{"hidden_size": 128, "num_key_value_heads": 4, "bias": "none", "tie_word_embeddings": true, "init_std_down": 0.0111, "optimizer": "muon_variant", "weight_decay": 0.0, "warmup_steps": 200, "train_tokens": 96500000}
Each number is 128 + 32 x the weight over the matrix's rms, rounded and kept within 0 to 255. Layers, rows and columns count from 0.

# layer 2 attention key, 128x128, rms 0.0824, rows 65-91, columns 0-127
[[161 152 122 130 132 150 132 114 125 119 131 156 135 129 135 134 151 113 156 170 145 143 126 166  96 161 204 123 100  99 190 129 103 128  85 104  86 125 109 170 136 137 136 115 123 144 147 139 181 137 143 149 181 134 129  91 153 149 138 166 190 126  93 129  85 146 151 136  83  99 110 109 164  66 138 150 146 132 141 118 133  76 103 125 128 118 124 112 150 115 106 159 126 118 122 100 119 112 108 148 130 145 152 101 130 161 127 130 143 150  81  92 126 102 149 161 142 148 110 165 129 140 185 129 153 116 103 131]
 [139 118 100 191 126 129 101  97 122 139 160 168 107 128 115  83 127 154  87 121 162 134 110 164 111 168 155  74 113 131 133 129 147 126 107 131  71 124 139 123 124  83 157 120 151 136 125 139 144 152 131 131 103 170  79 132 124 132 134 166 105  78 145 142 106 147 174 131 171 146 110 138 123 135 153 184 158  73 111 133 161  85 177 178 170 129 128  75 104  94 152 139  93 153 150  95 131  80 166 171 119 140 142  89 153 112 139 163 128 164 129 115 149 110 175 145  94 114 132 127 162 124 104  96 154 112 102 136]
 [151 149 119 136 136 103 131 163  81  73 140 130 137 112 144 129 160 142  97  99 130  91 173 142 131 116 115 137  99 167  88 151 101 136 155 140 129 146 136 142 149 169 147  87 120 153  54 169 154  94 123 148 124 153 123 118 149 129 135  96 136  69 122  97  71 151 132 118  87 155  86 182 157 106  94 104 118 128 147 102 126 108 144 104 147 103 120 126 169 126 144 134 141  90 131 148 112 110 167 145 128 138 126 143 119 119 129 137 145  98 147 113  92  75 110 128 173 123 136 148 130 125 113 142 132 146 150 132]
 [146 102 111 159 111 145 119  87 153 157 127 252 119 120 105 136 142 171  81 131 132 143 153 146 120 109  98 137 124 165 134 144  81 170  79 154 169 123 118  84 127 132  85 139 125 100  97 154 128 153 144 151 167 148 109 135 153 141 130 113 148  82  96 119 135 132 113 133  84 167 133 185 171 119  97 166 121 101 149  92 144 101 140 112  77 121  71 126 130 149 178 106 117 119 121 108 133 113  91 140 120 136 120  95 102 168 125 155 129 110  89 196 109 152 127 112 134 101 104 135 110 161 124 139 115 166 121 159]
 [151 108 166 140  95  74 112 130 104 122 108 153 108 167 154 159 125 120 156 127 137 121 148 104 135 134 107 133 111 167 167 181 108 187 126 122 167 151 124  96 136 113 171 124 108 158 179 163 137 101 110  87 116 127  95 129 107 159 153 103 140 161 142 104  85 152 151 130 128 118 146 142  95 127 138  63 102 151 135 117 141 130 117 139 139 141 151  98 144 126 127 102 149 122 137 116 120 152 138 129 149 152 139 131 104 114  99 110 162 156 111 110 124 110 141 115 139 123 150  98 118 151 157 147 162 103 144 138]
 [116 144 161  87 135 103  81 110 102 139 116  77 125 174 151 157 126 139 138 123 112 115  97 110  92 113  75 131 129  86  66 137 102 149 128 125 145  86 114 142 165 118 141 112 156 139  90 108  86 124 126 153 120 146 115 126 131 180 170 162 152 111 131 147 121  90  80 141  75  93 129 106 115 146  82 120 139 149 122 151 100 117 103 133  65 192 140 171 122 127 183 103 120 145 129 147 130 129 128  96 136 108 108 147 127 147  95 126  84  80 145 131  94  98 156 155 137 156 143  92 101 148 139 152  95 137 135 170]
 [124 142 145 194 126 155 123 135 114 119 141 110 115 143  87 168 144  98  67 107  94  80 137  97 131 108 111 105 147 137 132 171 185 146 102 114 155 120 128 152  86 132 130 153 113 119 126 119 114 131  83 111 100 105 114 134 136 109  79 158 123 108 175 149 120 146 141 152 169 180 122  88 109 128 142 140  94  98  97 119 185 166 104 157 129 116 158 110 142 119 121  77 121 128 122 154  61 115 126 148 134 140  82 109 125 145 168 173 128 121  82 128 159 119 131  93 138 106 130 117 129 124 104 164 107 111 121 169]
 [ 78 140 140 116 183  87 109 125 162 159 169 109 135 114 147 144 162 125  85 178 144 166 107 122 133 150 122 109 112 166 129 145 122  90 136 165 136 130  59 132 159 122 138 142 131 167  78 132 114  66 123 144 124 112 144 147 140 135 146 103 125  99 100 104 155 151 105 124 137 135 144 115 137 174 138 136 146 119 111 182 121 131 125 136 130 116 151 140 140 114 147  80 138 122 113 113 133 138  93 108 173 126 115 151  77 149  81  84 132 135  89 139  72 132 117 157  77 126 118 129  67 126 115 143 124 133 106 106]
 [ 93  48 193  87 168 106 115 132  86 127 116 134 133 110 118 157 155 154 104 106  87 162 103 111 146  93 165 114 122 168 136  69 124 106 128 155 122  69 148 120 134 139 155 167 129 165 129 169 124 103 127 118 195 161 177  78 104 106  88 128 170 136 121 168  71 129 113 106 101 121 167 180 125 105  97 167 110 110 106 141  87 119 152 136 122 134 141 148 149 156 154 129 122  87  70 123 104 158 146 131 128 133 160 142  99 147 120 100 120 159  77 113  89 150 143  95 111 144 144 143  88 140  91 146 120  52 131  90]
 [145 112 124 160 109 139 133 128  91 125 132 121 131 151 127 153 160 103 111 121 189 109 125 152 106 126  94 169  97 106 125 165 107 130 149 106 140 151 159  99 126 192  83 122 112 140 124 130 105 152 128 130 101 154  79 181 136 156 156 177  97 145 164 136 119 122 131 156 107 178 113  76  99 116 171 110 114  78 158 125 129 113 185 127 129 116 116 118 140 111 176  93  61 168 173 120 121  82 128 122 120 145 114 162 129  54 144 122 103 120 156 171 167  88  84 153  71 127 158 135  83 152 106 152 116 135 131 173]
 [163 160  85 178 132 117 120 119 113 143 149 153 112 105  86  91 156 141 118 139 168 147 116  65 137 117  96 175 121 154 132 169 102 133 124 129 104 140  90 117 139 151 145 157 140 104  91 104 102 160 106 153 110  84 130 162 125 110 119 136 135 121  95 130 125 166 112 137 144 142 111  84  71 114 155 118  96 124 129 146 140 130 127 112 117 106 109  92 132 116 128 130 114 164 171 146 132  64 130 127  93 127 133  83 115 104 160 133 149 110 136 124 134 123 105 121 181  95 160 142 132 138 101 118 140 147 131 141]
 [142 101 123 120 122 119  88 155 148 151 182 116 111 112 141 137 108 130 114  65 126 136 161 194 112  95 119 136 142 106 130 127 130 110 126 140 118 119 110  94 129 159 140 152 151 114 123 159  97 151 134 135 147 145  98  96 176  95  65 138 119 114  87 115 125 162 160 114  82 113 177 145 110 125 136 123 141 156 119 119 137 105 124 114 144 150 153 126 131 118  74 100 124 104 130 178 120 126 116 150 114 112 112 167 115 102 137 126 114 152 173  86 100  90 111 121 133 180  91 166 138 146 176  95 138 139 146 122]
 [154 129 162 132  87 203 141 156  72 152  98 153 115 102 135 162  90 136 123 122 135  86 125  76 176 138  79 172 119 122  95 136 111 137 119 103 113 114 136 152 146 182 123 143 144  95 111 133 103 136  93 198 109 159 165 130 129 119  83  86 115 122 147 158 148 185 128 153 115 111 125 139 118 189 168 131 153 146  77  93 140 110 151 114 157 150  84 111 116  95 118 125 116 124 155 173 150 154 119 130 107 139 140 136 105 157 136  89  77  94  72 159 162 145 114  95 158 157 154 113 125 154 128 145 128 166 191 163]
 [111 109 157 109 167 125 154 155  93 129 106 146 168 112 118 170 126 124 128 115 155 132 106  81 114 164 126 130 118 111 124 154 158 119 161 102 107 137  84 164 153 108 107 161  81 145 105 169 121 183 139  84 103 169 120 137 118 155 119 136 124 119 145  91 121 153  66 107 143  76 134 124 120 174  97 107 158 113  81 106 151 136  70 131 145  98 125  89 148  97 160  97 100  98  55 114 129 184 148 121 141 105 145  88 131 168  95  80 132 185  69 208 128 182 134 118 143 162 147 147  81 166 165  93 108 151 104 172]
 [132 163 170 111 111 120 198  97 105 131 163 145  87 164  78 127 153 145  85 152 174 105 109 126 147 139 107 114 148 131  95 156 124 109 127 136 156  97 160 122 123 128  89 134 139 168 166  85  82 161  98 135 118 131 121 144 155 110 115 198 146 111 163 138 136 105 167 154 146 124  81  93 117 132 120  97 138 128 156 101 116 124 137 131 120 158 106 129 119  84 156 140 122 180 172 120 115 132 126 134  95 122  86 133 106 107 138 169 111 106 159  87  96 103 109 142 119 176 134 100 145 140 103 104 121 160 149 142]
 [151 174  65 108 150 134 149 131 125  89 178 135 124 125 153 163  78 104 100 141 138 107 129 157 134 162 153 151 116  94 134 112  96 127 114 130 122 101 138 121 126 118  85  84 104 161 156 106 101 141  88  88 129 127 109 103 159 170 104 160 112 136 154 130 112 151 111 124 110 126 130 108 121 105 157  99 103 112 130  80 156 122 157 163 131  89 167 137 128 112 127 108 104 141 124  86 171 160 167 212 119  99 141  97 154 143 157 123 148 151  90 159 155 131 154 113 122 145 102 131 126 132 193 113 138 123 109 120]
 [146 111 110 123 135 177  63 116 184 117 139 133 117 135 127  84 123 129 188 174 144 134 120 122 166 152 143 124 148 107 193 103 109 145 140 110 104 124 138 126 163  87 104 163 140  80 116 173 158  97 130 100 136 138 128 117 143 111 155 113 120 151 150 152 128 142 114 131  74 139  90 146 120 110  69  96 111 139 116 125 136 123 142 101  91 135 141 164 127 138 103 119 124 120  95 167 105 113 142 111 131 176 144 122 198  93 107  91 120 142 122 103 117 105 162 214  94 102 117  92 105  94 121 132 161 133 138  49]
 [ 89  98 118 111 150  93 148  96 111  87 139 147 112  86 123 108 135 103 131 102  89 149 103 121 154 121 108 162  88 146 104 112 116 108 120 141 113 122 154 149 121 108 124 168 109 103 121 160 156 122 139 127 145 153 134 122 142 117 100 148 125 127 105 144 159 135 120  97 162 128 157 167 115 131 113 152 136 143 161 139 159 101 110 161 140  67 166 108 133 174 147  95 111  96 147 102 120 140 128 140  91 107 114  94 104  90 114 172 183 174 135  98 117 131 121 104 169 111 121 153 133 147  91 152 105 160 118 109]
 [119 145 110 109  93 140  61  69 116 118 100 132 136 140  89 131 128  98  83  92 119 121 137 121 126  88 114 103  88 146 108 141 150  99 122 208 160 125 142  60 141 147 113  89 101 127 145 140 115 116 100 157 149 132 138 113 133  56 104 143 183 167 128 152 120 108 125 136 146 214 161 144 112 167 152 132 111 153 170 153 103 117  99 126 117  89 149  84 126 118 144  87 127 172 206 144 132 174 115 126  70 175  80  82 153 115 186 159 128  85 158  84 135  75 111 150 191 114 133  98 103 128 123 131 158 152 211 126]
 [109 161 100 112  99 124 130 111 124 125  89 131 139 155 115  92 155 131 110 119 142 127  95  71  93 119 151 182  93 116 125 145 111 132 137  87 141 126 160 143 114 128 189 104 139 113  70 184 156 112 109 162  75 103 162 166 174 145 166 169 142 140 145 160 169 148 125  80 151 161 111 114 135 143 109 100 121 113 117 109 100 132 108 105 144 173 142  87 119 161 136 118 133 149 158 144 134 155 133  86 110 138  90 136 136 120 176 135 140 156 155 159 102 124 122 170 102  99 118 102 153 117  74 128 115 115 140 150]
 [136 113 160 132 117 148 132  93 108 154 127  94 135 117 149 146 119 148 135 131 144  92 143 121 106 110 120 112 134 133 125 121 120 131 138  90 160 157 150 191 122 124 125 100 143 154 170 138 150 121 143 149 110 179 153 167 135 128 154 117 148 132 143 142 149 156 155 146  80 136 101 134  65 133 124  83 108 140 157 151  82 167 139 112 131  91 127 109 104 137 178 124 151 109 115 147 114 137 129  88 136 160 100 143  89 114  88  90 144 116 167 111 131  93 147 162 150 115 157 103  81 146 126 132 111 145 189 137]
 [108 132 167 125 143 123 125 127 119 166 179 113 140  62 123 131 152 137 131 126 110 123  82 172 115 148 122 154 158 124 131 100 156  67 133 157 112 168 131 168 144 108 221 167 168 134 109  78 114 113 171 113 144 109  79 134 145 138  88 125  94 106 141 147 125 102 100 104 127  93 154 140  67 138 101 137 129 129 120 165 100 117 130 130 105 110 164 146 152 147 115 113 104 121  74 157 108 118 107 110 111 125 111 131 135 101 155 119  97 168 127  67 161 128 108 128 126 158 141 131 162 147 101 134 124 101 140 121]
 [145 137 153 139 161 157 118 113 138 119  88  91  91 153 193 144 153 177  86 110 149 159 159  86 186  90 116  63 118 147 102 166 151 144 120 117 139 142 141 133  82 185 136 132 189 130 156 120 125 106  88 114 127 132 119 140 153 118 107 130 181 135 127 101  94 120 106 154 115 171 116 106 178 177 152 126 153 127 131 142 103 126 132  71 168  81 143 106 134 120 182 164  97 168 108 171  95 141 158 106 123 122 115 105 160 127 145 133 101 110 154 141 118  84 130 118 183 103 131  93 118 158 162 124 124 144 114 106]
 [126 126 173 134 112 135 144 149 109 121 134 142 109  91 134 107 139 119  86 121 157  70 118 183 144 146 141  83 129 115 127 144 125 134 122 147  85  91 118 124  97 128 158 130 135 135 105  95 130  87 158 115  97 102  66  88 122  98 122 155 113 155 133 130 106 201 155 125 168 127 151 144 126 113 102 150 144 113 115 133 165 119 138 116 162 105 102 113  88 118 126 131  98 159  99 137 142 106 139 163 134 117 118  91 136 133 113 131 144 133 117  75 162 124 133  92 152 119  92 148 133 108 200 133 111 152 144 164]
 [135 169 100 136 114 149 113 142 156  80  92 114 113 174 130 144  93 130  83 127 133  89 113 115 143  82 144 121 101 115  84 150 132 162 111 133 137 129 110 134  87 153 113 110 101 144 186 126  96 169 119 164 122 121 109 137 128 111 100 140 105 139 133 113 107 166 121 132 131 118 138 148 117 114 126 110 109 140 151  93 139 130 120 122 124  83 169 135 134  99 147 106  96 145 143 200 139 110 133 122  96 113 129 135 146 125 148 154 113 148 107 125 131 103  98 134 191 128 120 110 135  90 134 106 100 163 155 170]
 [108 180 126 112  95 199 140  64 137 128  92 184 105  83 129 156 133  79 108 111 143  96 108 174 103 125 134 126 137 105  72 163 113 117 105 138 104 110 159 123  89 152 121 134 136 149 117  79  98 111 137 152 110 104  77 151 133 101 123 111 108 120 116 159 111 120 133 128 205 144 135 162 128 128 117 126 161 161 158 126  98 187 127 135 118 173 120 132 162 128 148 189  85 139 160 101 112 128 143 102 115 163 105 151 149 135 108 141 162 132 158 119 102 129  99  92 154 115 196  92 115 161 171 153  98 148 141 158]
 [133 166  89 147 116 125 132  99 118 157 196  97 112 145 117 150 120 157 104 128 134 119  93 112 104  87 112 143  80 118  97 134 125  78 117 126 155 145 188  92 119 116 164 150 133 181 110 125  97 168  74 181 102 173 113 156 124 105 108 167 117 134 130 114 116 147 190 149  85 177 115 160 139 180 145 142 112  96 178  90  71 103 144 117 142  93 119 106 141 102 128 151 112 130 163 198 120  96  96  99 104 179 118  84 161  97  93 122  95  91 153 129 116 104 109 154 153  76 104 142 106 144 146 141 101 148 175 162]]
# layer 2 attention query, 128x128, rms 0.0802, rows 66-92, columns 0-127
[[103  72 174 130 127 146 125  92 166 108 128 176  98 148  97 147 134 170  68  96  92 131 116 129 117 117 127  99 154 161 112 143 187 149 112 156 127 149 101  82 126 122 121 111 148 140 132 115 141 145  93 110 108 124 150  96 105 113 132 145 153 143 158 164 136 128 144 130 101 176 117 101 140 122 159 126 109 128 130 148 114 166 134  94  43 103 122 159 114 140 172 132  72 178 109 119  82 139 100  98  99 107 134 109 125 124 124 163 123 111 108 131 100 160  64 152 152 124 177 104  96 147 167  94  97 157 140 165]
 [143 118 182 154 140 106 151 130 147 118 131 150 146 127 127 107  74  92 136 106 100 150  99 104  97 125 133 131 108  93 141 113 113 150 101 104  98 139 134 127 105 101  78 129 137 143 142 140 144 125 120 120 131 163 136 131 166 138 117 122 119 173 122 150 128 136 127  98 127 121 145 105 138 105 139 198 139 161 134 141  83 113 124 113 106 110 165 187 136 140 171 124 111 102 130  96 120 114 141 159  83 134 124 146 156 149 176 141 174 145 126 120 120 154 127 123 130 136 167 116  99 108 170 132 124 127 140 144]
 [130 103 155 138 146 125 151 121 144 133 121 126 141 115 125 127 111 171  85 140 151 117 119  72 116 132 124 102  97 131 126 128 158 131  98 150 139 157 127 160 135 132 101 121  71 111  78 132 151 127 125 129 117 138 114 133 113  99 110 138 116 134 147 113 143 134 101 135  97 116 154 115 134 134 167 115 127 103 121 151 106 142  45 136 143 146 135 152 121 119  92  99 128 114 104 126  85 159 120 156 162 114 143 148 139 155 121 123 105 127 149 111  96 147 131  95 119 169 133 125 119 111 130 149 115 128 152  84]
 [120 116 132 163 123 138 122 131 148 128 133 109 121  97 117 121 147 155 138 118 100 158 160 139 109 112 112 126 138  69 129 118 127 111  93 107 142 115 126 165  97 149  79 123 112 111 143 122 124 113 130 153 116 130 132 122 179 119 150 112  90 112 144 144 104 140 152 147 154 119 109 132 140 121 121 169 116  89 156 118 105 137 108 131 146 156 111 144 133  66 148 115 148 140 149 138 136 118 149 133 127 143 105 138 178 107 122 131 116 141 163 122 143 120 155  91 125 127 120 113 120 167 173 172 105 146 142 137]
 [134 136 114 142 118 127 113 127  98 143 132 116 114 144  92 101  95 127 170 117 125 141 167 141 119 166 158 136  77 135 112  99 122 131 120 130 129 116 150 137 126 109 144 115 149  77 122  84 135 119 107 156 163 137  66 117 112 103 116 148 138 132 132 119 130 102 117 102 143 149 150 142 105 144 131 168 139 114 115 130 140 123 161 157 158  96 172 144 115 130 145 156 131 109 140 116 139 131 141 162 134 140 117 107 112 150 156 152 166 150 160 146 121 120 163 148 137 119 123 174 167 112 108 120 147 122 113 135]
 [110 143 151 130 121 149 124 127 130 136 115 179 110  79 121  94 193 137 108 135 160 160 134 103 122 105 130  78 178 156 133 134 150 139 147 137 151 150  89 141 135 113 141 119 131 125 104 110 132 164 126 124 104 111 172 143 149 130 155  89 126 146 127 127 122 144 131 149 119 107 140 116 142 108 121  92 154 131 130 113 130 146 108  97 102 125  71 153 154 137 118 104 121 100 106 106  73 137  82  67 137 133 132 119 134 150  89 100 131 129  59 167  95 145 147 133 131 146 160 112 105 115  93 124 146 123 133 118]
 [154 121 134 129 159 136 131 139 105 169 131 117 176 159 157 142 106 119 140 155 142 112  76 154 169 166 161 120 141 156 113 120 126 155 121 103  99  69 127  78 123 100  73 108 102 152 130 145 124 125 168 129 117 135  95 144 118 136 147 169 126 104 126  95 123 111 113 114  94 111 141 151 119  77 117 171 146 105  88 147 133 132 120 130 119 121 131 103 103 178  73 129 141 148 112 131 141  88 104 163 116 130 152 117 110 128 123 142 111 167 115 130 166 128 158 128  95 118 124 159 184  83 136 123 154  87  93 129]
 [138 118  93 125 148 109 175 135 151 149  95 162 137  93 125 172  86  94 176 151 120 121 131 196 132 156 145 124 146 108 161 145 149 125 127  93 112  89  79 125 183 105 120 108 102  23 144  78 163 155 151  76 157 131  91 120 129 164 119 164 151  81 131 121 116  89 130  97 141  93 154 136  88 119  70 121 177 119 118  97 180  93 140 131 160 116  91 131 120 128 126  83 167  92 103 103 158 122  75 125 202 132 145 126 147  95 180 104 180 129 114  96  99 144 146  96 154 128  96 151 177 109 129 133 122 134  59 142]
 [ 69 173 142 120 116 125 150 147 139 102 113 121  93 179  91 155 161 155 141 146  66 117 170  97 116 105  78 144 139  99 110 127 183 131 120 181 177 105 107 178  88 171 145 129 142 108  99 145 149 137 139 153 161 142 136  99 128  92 115 157 139 132 119 163 167 101 115 159 112 193 111 129 141 147 134 151 136 140 111 183  85 117 137 115 151  91 135 142 132 149 154 150 141 140 132 154 141 125 175  93  93 124  84 126 156 129 116 156 132 104 142  81 115 114 111 146 136 129 163 136 122 172 106 169  97 137 150 143]
 [ 75 142 141 107 141 128 161 118 163  86 150  81 139 144 145 140 159 168 131 131 117 134 116 103 139 131 147 121 135 121  91 131 184 115 121 129 107 147 121 141 104 110 137 110 104 110 149 148 140 143 154 145 127 113 146 130 119 126 128 146 129 149 154 121 137 113 114 130 130 126  85 145 152 152 147 132 115 111 111 156 109 119 114 145  93 123  92 119 141 136 153 125 116 149 140 131  97 129 150 115 117 106  95 125 196 194 117 168  99 137 114 132 109 148  95 124 154 134 165 105 119 103 137 121 100 118 142 141]
 [119 109 137 160 122 147 110 121 158 160 132 139 100 124 100 162 142 112 124  86 142 111 126 129  86 113 123 163 111 167  99  96 128 105 133 146 128  98  93  90 164 149 132 141 129 129 137 103 127  87 141 160 105 106  95 151 119 101 102  90  98 149 116 153 110 137 141 124 129 147 121 169 103 130 138 124 105 138 164 126 107 113 119 100 108 119 139 137 117 104 127 123 135 156 126 128 146 133 140 145 171 207 146 124 176 143 163 134 121 139 146  88 106 147 104 143 164  60 143 124 125 147 134 128 142 124 110 137]
 [119 155 122 164  80 100 133 140 182  72 170  98 107 134 138 154  95  87 107 109 102 147 150 114 119 105 134  82 110 140  97 124  88 154  93 123 135 145 113 129 124 108 178 122 129 103 131  94 150 130 128 145 149 139  79 142 119  97 129  78 168 117 171 136 132 114 136 117 142 163 138 141 103 154 112 118 119 144 125 189 158  77 122 124 154 160 136 104 147 159 153 125 137 127 126 147 103 169 107 129 128  87 101 162 108 160 170 141 131 118 100 141  78  92 150 123 140  95 156 147 126 105  99 121 138 122 140 138]
 [126 151 155 184 112  90 125 143 119 100 188 108 112 123 129 164 152 132 115 113 108 139 125 150 133 124 166  79 100  90 141 134 176 124 115 140  88 141 161 127 108  89 159 122 137 125 104 154 152 165 156 126  96 119 120 131 148 141 145 140 178 110 146  99 127 116 192 147 152 117 100 124 133 121 144 145 115 101  57 171 180  99 128 111 133 145 165 102 116 181  97 164 140 150 102 115  84  94 176 136  80  66 109 139  90 124 122 119 133 140 157 134 171 120 156 124  95  98 148 187 129 100 128 111 165  77 144 140]
 [113 106 147 113 158 130 136 150 125 134 123 105 124 190 115 152 149 129 153 144 131 132  86  99 147 122 160 101 144 128  77 136 116 139 152 168 138 145 116 134 116 172 148 152 142 131 145 132 129 130 125 123 127 121 127 145 133 139 165  93  99 160 138 190 148 152 121 140 113 138 120 201 124 155 140 144 140 137 124 155 103 174 165 126  97 118  94 118 123 161 152 153 150  76 127 125 131 116 125 107 131 122  85 116 132 129 109 129 123 133 101  90 100 142 140 149 105 130 119 124 120 122  96 155  98 104 148 145]
 [133 124 123 117  79 146  98 100 151 149 157 145  90 113 110 127 156 144  93 103 149 140 142 161 137  88 124 138 123 117 113 107 167 124 132 115  94 150 125 111 109 150 149 142 123  82 101  86 131 136 104 134 139 102 160 150 158 116 147 127 146 133 123 131 122 162 178 134 111 170 114 130 149 145 158 130  97 125 139 146  86 125 160 110 101  95 127 115 106 152  91 124  97 171 151 149 115  93 117 126  80 112 130 109 101  96  96 135  85 121 173 120 153 140 118 128 159  85 118  83 165 118 136 130 135 166 159 113]
 [154 139  90 114 126 138 103 144 131 140 132 146 140 127 125 108 116 140 147 128 127 101 127 129 154 144 119 154 113  99 137 127  92 154 137 126 110  99 137 143  72 124 120 140 111 135 132 136 110 123 116 108 121 176 140 125 137 108 144 139  78 114 135 152 135  96 153 112 141 125 110 114 137 111 156 134 131 120 147  97 139 122 169 125 131 134 166 129 121 104 126 110 132 140 139 171 143 134 154 168 118 121 143 115 137  99 135 127 158 128 145 174 149 111 151 139 121 170 115 120 122 121 157 103 122 155  97 164]
 [167  83 144 129 161  99 126 131 103 141 122 127 162 125 144 132 174  94 152 156 153 151  82 115 145 137 141  89 131 135  98 132 134 133 128 130 108 123 119  97 159 129  63  97 145 138 151 135 128 134 111 110 121 118 172 136 112 194 186 120 155 135 119  81 119 105  90 133 132  70 156 167 149  83 136 127 138 149  87 129 146 117 103 127  94 152 155 150 141 181  91 120 110 129  76  94 113 126 138 125 136  98 132 138 127  88 102  81 112 129  67 123 137 170 132 157 124 132  95 160 115 126 153 129 137  83 107 111]
 [ 74  72 140  74 184 136 118 101 141 135 107 116 128 147 145 152 170 137 159 161 119 168 126  95 150 141 129 136 135 169 136  97 125 145 154 135 179 117 130 160 168 131 157 148 154 121 142 184 106 117 106 118 143 116 156 163 101 141 123  70 146 134 121 116 129 133  84 141 127 122 136 161 151 150  92  80 127 151 136 119 108 143 110 128 121 142  78 173 157 114 110 156 139  67 107  82 123 175 123  85 183 161 149 122  93 126  82  93  93 161 125 112  37 174 129 128 132 119 120 131 107 154 110 167 171 118 143  65]
 [135 138 120 111 152 123 120 141  95 146 124 104 141 179  91 108 142 162 140 106 103 126 133 107 141 130 101 108 146  98 139 102  96 133 108 185 153 139 113 204 134 139  89 126 169 128 135 129 163 131 106 163 122 149 123 111 127 107 133 144 129  90 132 103 144 185 111  80 125 139 176 121 163 132 169 136 115 106 128 115 148 134 117 137 149 149 152 186 137 105 151 159 140 116 139 166 150 153 153 150 107 109 140 139 140 116 116 132 140 125 111 134  93  82 142 126  97 122 150 167 127 144 125 174  93 127  99 101]
 [129 182 144 119 133 118 108 180  80 111  87 172 121 133 137 127 128 123 156 106  95 140 202 122 155  98 140 116  98 126 119  84 122 103 122 158 147 135 136 169 124  76 142 131 181 151 140 125 169 114  70 123 152 130 122 105 163 128 116 118 127 117 100 155 117 120 102  95 106 135 147 101 140  70 101 120 127 108 118 126 100 135 130 144 148 112 159 143 128 126 146  86 160 107 160 135 151 127 124 166 131 126 138 162 116 108 156 129 203 146 100 151 112  99 153 118  71 153 147 116 108 142 119 151 149 133  95 136]
 [143 158 114 131 166 110 193 128 101 132  83 147  99 116 141 132 130 139 136 119 164 116 122 157 124 115 159 123 124 143 154 126 130 154 185 152 135 118 175  75 152 100 163 125 143 139 133 100 135 134 163 100 168 104  92 101 113 122 126 161 109 120  86 135 140 104 122 115 118 161 126 148  71 106 129  43 122 142 130  85 135 111 147 138 125 138 127 107 150 168 172 153 121 124 120  90 155 119 114 102 168 154 147 118 137 111 145 134 188 133  72 132 128 136  90 167 155 158 137 144 163 136  94 149 151 111  91 171]
 [121 144 154 104 165 122 129 150 161 116 132 166 134  99 144 124 145 119 192  91  77 207 198 119 145 105 113  80 164 164 114 100 117 128 117 169 116 139  94 130 113 104 134 147 139 104 170 173 153 125 117 131  88 138 133 164 146 153 118  95 125 124 120 149 130 127  88 127  74 124 134 122 133  93 109 167 147 143 107 126 114 120 111  90 137 163 149 186 116 194 106 101 130 106  93 116 145 129 150 115  99 116 122 128 107 127 121 128 119 110 119 143 111 150 131 100  89 101 187 130  64 112 113 119 132 161 127 105]
 [128  98 136 160 145 149 103 111 166  94 127 202  94 154 139 178 154 167 100  71 138 150 139 125 132  92 136 101 156 154 120 108 148 161  61 155 131 115 117 100 156 135 103 137  97 144 105 129 125 147  81 130 145  85 139 120 120 130 132 120 154 172 111 152 141 106 143 151 106 169 118 116 143 115 168 146 100 140 136 116 135 126  87  75 128 117 125 148 112 149 164 120  71 139 130 111 124 100 104 111 109 143 138 109 156 158 118 141  99 135  79 122 127 127 120 138 134  92 167 116 116 180 171 145 107 165 153 144]
 [107 109 129 115 127 116 110 138 172 136 102 113 110 111 108 118 133 159 118 112 121 157 151 110 114 122  99 113 124 135 110 115 134 105 126 159 115 156 128 113 128 146 124 142 127 106 123 128 137 128 131 134 119  92 157 162 147 110 159 117 145 154 113 141 163 126 103 135 126 124 162 135 100 139 140 109 138 126 115 122  69 141 140 100  81 165 176 159 139 110 132 141 114 146 122 159 100 125 128 103 111 125 145 140 135 125 114 102  97 122 152 122  95 150 112 127 134 100 143  98  70 165 102  99 134 140 116  89]
 [119 148 152 130 151 137 169 163 146 116 117 122 128 124 115 174 125 159 146 150 129 130 127 132 130 132 154 125 139 164 120 115 137 148 135 127 162 100 130 133 112 149 180 146  98 193 125 109 138 143 164 138 121 133 115 137 160 116 110 137 120 169 101 146 128 108  76 155 125 162 132 141  83 174 121 173 134 172 120 125 114 147 113 112 156 167 120 132 139 141 126 140 182 103 119 146 125 154 117 116 172 117 152 129 151 164 110 136 115 124 109 105  95 145 133  95 158 115 140 138 104 117 107 159 165 168 122 116]
 [ 82  95 162 113 116 128 116 135 140 136 110 129 142 150 152 135 123 152 112  91 100 148 116  78 127 102 124 154 113 158  70 138 142 125 149 153  97 120 112 144 150  89 109 111 111  94 133 149 188 126 157 144 130 121 175 103 116 134 133 102 160 142 144 149 135  94 127 138 124 118 118 160 133 157 111 184 136 111 139 172  81 148  97  89  90 125 170 103 129 125 151  91 157 144 153 103 101 160 118 111 145  86  93 119 139 134 126 169 155 139 118 118  88 128 106 138 125 142 152 116 112 123  88  83 107 124 137 127]
 [ 88  91 154 119 132 141  76 109 136 143 126 182 141 139 132 153  99 140  84 130 151 169 123 131 126 119 129 110 151 144 147 125 160 120 126 136 136 131  99 112 146 107 117 113 129 162 143 143  99 153  94 126 123 123 177 150 129 139 130 117 110 108 106 144 127 136 120 120 129 137 119  77 134  95 120  79 125 138 135 134 118 141 127 166  77 144 101 137 111 186 144  92 102 135 133 127 143 140  49  99  76 142 173 113 117 112 110 128 126 143 150 140 121 203 118 135 139 164 168  98  99 111 145 141 108 140 140 117]]